Each number is 128 + 24 x the weight over its row's rms, rounded and kept within 0 to 255. Layers, rows and columns count from 0. The size above them is the row's rms in percent of the matrix's.

# layer 4 attention value, 96x128, rms 0.169, rows 0-48, columns 0-63
size [ 77  65  83  59  67  67  62  63  75  67  87  71  68  89  76  71  64  66  62  76  72  66  58  56  57  67  87  96  63  87  74  75 107  95  92  95  90  97  89  94  98 105 107  89 102 107  96 105  88]
[[130 119 123 131 131  78 129 135 123 137 125 121 122 126  90 130  80 150 154 101 128 144 134 107 153 174 135 104  81 144 121 132 120 105 148 182  59 144 140 127 201 102 115 138 124 131 136 121 135 131  78 127  74 128 121 105 106 139 109 112 102  88 144 146]
 [125 115 128 114 121 124 130 135 117 114 107 152 141 113 136 152 103 114 157 108 150 126 142 136 153 152 124 147 141 122 137 126 134  97 164 125 158 130 115 152 198 132 110 127 136 141 153 121 120 120 155 105  97 126 137  87 105 141 159 134 116 103 150 124]
 [144 138 110 134 145 101 128 130 132 137 104 127 150 118 153  57  31 122 206 100 120 115 135 129 143 159 119  89  91 146 130 142 111  91 152 128 125 132 140 136 155 135 121 145 134 118 138 118 108 116 138 131 151 137  87 116 102 120 120 128 128 130 164 125]
 [111 103 126 131  98 128 139 139  59 136 129 151 131 177 101  77 122 138 181 110 136 113 140 119 133 129 110 105 193 118 123 137 139 128 128 115  72 130 134 112 145 181 141 141 126 122 116 134  92 106 152 124 129 130 104  92 133 134  90 161 160 114 132 117]
 [125 120 141 131 122 136 123 179 113 113 114 116 158 119 139 138  61 107  97 116 118 175 114 109 132 181 162 113 110 127 110 125 120 144 167 162 174 141 128 111 137  91 137 121 134 150 128 164  83 134  55 137 151 128 141 103 219  92 116 132  90 113 124 112]
 [100  99 156 117 156 121 139 124 141 136  67 127 145 107 142 168 135 135 116 116 132 126 141  83 117  99 135 101 150 143 117 118 115  82 108 169  86 114 123 144 137  89 121 133 140 113 130 143  43 122  71 123  85  95 106 141 146 124  96  89 126  83 126 130]
 [104 112 104 150 106  83 120 193 142 135 121 128 158 164  86 142  75 123 136 128 140 144 127  88 148  93 124 120 141 147 136 138 119 113 130  97 160 119 123 114  64 116 167 139 110 173 116 145 150 156 121 117 108 145 176  91 136 120 124 170 109 125 116 131]
 [112 104 146 115 153  86 112 152 173 123  63 125 143 114 130  81 147 140 143 127 134 140 138 119 135 142 135 152 109 130 112 134 129 140 145 111 119 124 117 139 175  89 116 127 156 146 146 118 111 145 118 122 131 141 140 141 199  77 144 116 157 119 123 125]
 [128 140 133 138 153 186 121 128 147 121 137 123 133 149 150  94 149 109  61 151 148 127 136 138 113  78 115 166 175 115 135 133 148 125 121 114 189 125 121 111  41 139 140 118 116 125 119 124 147 123 189 160 141 117 102 154 120 158  91 138 123 169 126 113]
 [129 121 142 102 140 123 117 115 113 113 118 133 107 123 155 105 128 132 137 123 123 159 125  98 139 143 147 128 132 102 133 132 110 143 135 112 171 124 135 137 154  52 107 131 146 137 144 113  71 145 161 136 127 153 153  89 151 153 118 127 150 140 157  85]
 [152 132 131 113 211 118 131 102 145 141 153 125  87 120 164  73 121 151 160 102 111 104 135 115 142 129 127 153 147 141 145 125 116  50 126 119 131 136 135 109 119 140 120 130 153 112 150 122 128 116 157 137  97 129  47 143 161 154 147 119 162 123 166 125]
 [171 120 128 122  98  94 136 101  96 145 161 134  86 116 166 156 109 141 129 101 123 111 125 131 154 123 127 130 136 137 129 119 133 120 142  94 174 144 147 135 144 140 131 135 144 134 131 138  87 127 180 113 106 150 150 128 175 159 141 131 180 140 123 104]
 [148 171 161 129  72 113 113 123 133 135 150 125 140 101 133 136 118 137  22 109 109 145 122 142 133 129 143 115 122 110 127 104 156 119 138 185 208 139 139 114 118 106 120 139 130 140 133 130 145 144 127 131 125  93 161 155 124 166  83 120  77 131 115 154]
 [110 101 133 134 142 123 120 157 146 111 116 123 125 152  93 166 199 117 103 150 147 151 121 155 109 123 144 178 130 123 113 126 133 180 134  97 129 123 123 161 117  95 136 110 112 137 131 152 183 118 141 115 127  97 209 100 144  96 153 132  66 102  70 117]
 [119 126 130 133  69 110 129 183 115 126  78 116 142 138 102 152 142 130 124 115 160 111 133 168 131 123 114 171  99 114 137 129 135  64 145 125 126 124 127 164 175 160  99 128 104 154 138 122 224 117  94 124 130 112 147 130  71 130 151 113 122 110 151 145]
 [108 143 125 127 192 121 112  94 153 145 144 115 119 105 136 142  76 125  98 145 116 118 139 146 136 144 127 133  97 148 118 114 111 146 108 158  43 125 135 152 130 180 138 119 140 114 118 163  61 127  78  98 116 143  65 140 117 100 130 129  77 151 113 137]
 [128 151 121 118 146  85 141  98 116 158 124 128 116 145 127 125  89 135 133 118 112 122 137 129 142 124 120 118 178 156 117 131 138 100 139 143  65 137 155 134 128 161 121 123 137 101 138 130  23 129 166 111  88 129 159 122  61 170 114 116 121 112 169 174]
 [122 120 130 129 120 124 136 125 142 151 121 126 158 131 131 117  28 153 168 125 107 133 130 130 160 157 111  74 140 126 124 118 114  78 137 125 172 134 146 136  85 153 127 157 151 143 136 135  86 134  91 146 135 151  72 134 119 135  93 130 123 141 193 138]
 [159 122 147 125 137 146 122  99 142 110 164 134  66 128 165 183  95 115 110 123 112 108 120 153 108 159 148 160 182 104 128 127 116 114 135 118 142 143 142 151 183 171 110 139 140 127 143 138  67 122 178 116 157 128  94 127  95 154 192 162  75 119 111 117]
 [142 113 108 142  80  81 140 114 110 132 167 150 104  79 134 131 116 154 174 106 107 130 125 113 147 178 131  94 110 146 126 117 116 123 115 144  62 128 137 143 208 139 127 137 152 140 157 124  69 130  99 102 111 157 112 121 128 140 129 123 205 109 117 142]
 [169 143 159 122 225 136 123 116 166 133  91  93 101 139 145  71  96 108 140 135 129 147 112 116 129 127 147 144  86 138 120 136 111 126 154 160 146 133 127 109 107 102 137 131 114  96 125 166 165 117 104 155 131 105  87 128 195 123 120  96 130 121 166  98]
 [ 95 130 124 134 111 137 132 158 141 115 100 129 142 103  87 124 113  92 128 133 158 158 114 187 123 120 132 165  96 147 131 131 125 170 129 103 105 127 103 133 108 175 136 112 114 142 109 155 192 128  98 119 175  90 153  90 114  80 119 122  86 114 136 129]
 [138 124 114 115 125 142 119 106 101 141  96 145 101  93 160 194  99 120 132  91 108 118 134 138 136 146 124 136 176 108 119 103 139  96 131 170 163 108 141 155 168 119 112 121 130 125 123 131  67 124 136 126 114 109 116 149 108 168 127 125 182 102 104 167]
 [150 122 118 134  79  90 144 123 121 126 152 110 124 139 108  79 118 182 129 143 112 123 130 136 141 135 110 125 156 122 131 111 120  97 123 136 117 136 157 163 166 106 130 106 132 114 167 122 106 107 144 132 100 155  57 146  78 155 180 112 138 138  96 142]
 [103 144 142 125  90 123 127 138 164 145 136 135 131 109 144 174 113 140  64 155 126  88 123 115 118 130 135 122 101 111 172 139 124  86 121  79 184 124 135 125  99 126 154 140 148 138 127 142 168 107 126 156 102 134 121 109 163 103 145 130  90 179 138  89]
 [125 149  96 108  60 117 145 143  99 124 110 124 133 110 157  66  78 125 158 115 134 109 131 177 118 126 136 107 144 130 134 129 121 120 119 148 120 142 115 111 124 166  93 124  99 116 147 113 155 129 117 140 168 113 182 127  83 137 139  90  54 141 116  97]
 [123 129 134 119 132 180 118 119 141 117 108 112 107 132 177 130 161 113  83 150 131 138 134 112 108  92 122 146 211 134 131 127 129 128 134 133 134 125 129 129  30 113 134 120 119 113 120 147 107 128 170 139 143 123 154 124 143 126  96 139 125 161 103 110]
 [149 120 124 137 108  93 127 122 124 138 139 158 126  83  61 121  94 155 171 117 113 133 121 143 136 170 119  98  93 136 122 118 125 127  72 100  33 128 127 135 185 174 135 135 154 130 127 131 112 124  74  90  99 124 103 100 110 136 171 138 139 109 123 171]
 [151 152 105 120 121 125 117 102 117 127 152 133  88 156 174 104  89 159 145 130 100 133 137 116 123 119 101 111 126 143 142 133 130  99  79 158  82 134 144 124 147 137 132 138 134 123 112 103  44 145 156 147  84 175 108 145 119 152 168 154 140 117 121 167]
 [ 81 109 136 135  91 153 139 140 104  99  85 132 108 143 144 187 182 118 130 150 155 130 119 123 118 113 142 157 189 120 117 145 113 156 121 105 123 103 100 174  87 164 129 109 107 129 136 151 138 132 128 117 145 103 178  95  98 116 116 132 121 139  75 128]
 [153 138 138 151 119 123 117 158 118 126 135 119 172 118  69  92 109 105 108 147 136 138 122 210 124 122 129 151 143 130 113 110 129 166 154  61  79 125 113  99 109 155 138 130 126 146 118 132 152 133  43 106 175 125 124 108 153 109 119 148  86 126  97 130]
 [120 111 121 115 226 106 126 133 140 129 146 131 120 141 201  83 120 143 152 110 133 118 133 115 129 140 128 145  96 125 132 142 126  72 135 109 177 131 144 113 128 107 115 134 132 133 133 116 143 114 134 152 143 123  97 144 192 138 119 143 161 117 144 105]
 [139 146 179 120 146 124 107 116 183 129  93 135 108  90 102 124 146 126  84 151 135 151 121 135 127 129 128 137  76 152 157 136 170 149  82 147 148 146 119 114 146 171  82 114  90 129 147 104 197  90 132 143 143 149 151 160 111 145 170 128 131  93 140 120]
 [127 125 150 144 134 177 139 144 184 115  54 143 157  86 109  49  73 111  99 152 126 151 119 144 105 127 130 165 179  91 139 127 128 117  76 161 136 119  99 120 128 183 137 134 109 119 115 130 144 106 107 149 165 131 172 113 131 112 117 113  83 127 124 119]
 [ 95 103 115 109 103 136 144 140 159 152 151 132 108  88 102 123  93 133 149 185 127  82 149 140 135 123 161 121 137 133 166 122 139 132  66  80 121  90 105 187  95 147 136 137 144 147 136  78 148 128 150 129 127 131 131 116  85 136 165 161 135 133  99 111]
 [111 163 150 121 153 151 119  90 148 130 149 132 128 102 161 130 122 116 100 131 128 114 128 170 154 164 124 107  97 161 139 149 115 166 113 156 143 173 142 105 163 158 100  98 126 102 145 134 180  98 110  97 111 173 155 133 165 116  98 141  95 127 155 127]
 [111 140 101 142 149  86 123 116 111 141 143 100  47 194 152 115 167 105 122 149 152 109 128 134  96  87 136 128 159 114 124 125 127  91 129 129 117 162 129 114 138  84  84 138 136 139 128 138 146 148 104 156 157 126  91 160 150 143 134 151 126 103 117  77]
 [145 110 118 111  77  72 141 140  84  88 177 128 117 122 124 107  84 160 168  79 121 179 123  97 141 125 120  81 113 129 128 115  90 124 152 103  84  77 117 179 115 111 150 139 115 128 142 122  67 122 136 126 105 117  72  94 123 132 182 140 131 168 144 104]
 [110 104 145 148 155 125 131 145 132 104  90 156 129 114 107 106  78 141 159 158 106 174 136 113 118 106 129 122 130  99 114 123 112 104  91 118 118  71  94 153  83 135 157 134 129 123 127 136  86 146 141 118 173 119 186  73 113 115 137 124 103 120 113 137]
 [144 125 131 116 111 169 141 123 106 142 178 141 113 139 150 117 122 125 134 122 129 126 121  96 122 131 128  88  45 155 136  99  82 173 139 144 115 106 127 171 117 159 140 129 138 132 127 104  86 125 134 108 129 112  77 124  96 198 192 148 108 137 128 153]
 [104 121  97 125 197 168 146 130 124 132 136 146 122  87 138 120 139 112 135 109 131 130 128 148 134 145 118 103 126 180 128 120 124 115  87  91 129  88 138 177  69 122 140 129 126 135 127 116 154 155  77 100 103 107  76 109 119 126 165 127 108 131  80 148]
 [142 129 116 177 134 146 152 106  70 141 162 124 122  74 140 144 136 144 108 174 121 129 135 128 149 100 114 136 140 105 105 117 132 123  76 163 120 147 137 103  93 143 126 106 148 121 120 152 198 125 106 109 132 128 102 129  98 124  74 128 164 123 145 151]
 [150 131 145 139 108 155 121 144 124 118  96 130 190 161 106 127  43  98  90 118 124 123 135 133 109 141 107 102 120  94 147 121 105 134 142 178 114 146 112 126 143 154 122 132 125 123  83 141  77 116 132 147 173 131 147 134 119  93 135 117 104 151 118 185]
 [ 95 111  96 125  96 151 151 131 113 113 179 126 153  99 113 155 136 176 145 133 117 159 134 110 152  99 138 120  89 104 100 119 107 113  85 120  85  74 111 165  73  83 172 119 140 152 138 125 135 179 148 128 104 113 114 104 120 130 136 136 144 126 126 106]
 [127 131 136 107 136 189 123 137 173 158 145 135 113 113  75 108 139  96 128 143 131  92 139 112 104 164 177 130 144 124 126 134 142 143 116  95  78 110 123 144 109 132 146 112 119 150 110  95 132 153 166 123 124 137 111 185 119  90 177 118 108  90  78 159]
 [133 108  77  86  96 114 117 152 116 111 171 140  85 153  72 148 134 176 130  95 129 125 132 101 123 135 120 145 149 138 127 117 123 142 169 109  87  86 119 162 139 126 146 134 141 156 138 131  92 142 111 105  77 133 146 109 144 127 182 124 183 102 129 104]
 [161 153 132 119  77 121 132 142 143 124 107  81 137 125  82 126 101 103  87 115 146 129 127 145  93 131 116 136 117  96 129 116 158 106 190 133 114 148 123 104 171 150  87 115 133 126 111 116 106 130 126 136 135 104 136 158 129  99 172 102 155  81 164 172]
 [139 119 122 138 126  72 139 125  92 134 174 103 102 122 111 133  72 123 186 167 117 135 140 109 140 134  96 110 119 132 145 145 144 107 114 139 100 153 134  90 123 108 116 130 134 127 133 129 147  97 158 113 140 132 153 109  85  91 152 169 104  83 129 138]
 [187 128 150 155 126  78 130 114 101 128 111 119 116  96 202  72 126 111 155 106 131 135 119 128 101 119 115 134 128 132 109 119 131 128 155 158 146 160 143 112 173 128 107 132  88 101 129 127 110 102  87 140 158 131  83 126 146 134  93  89 125 153 156 122]]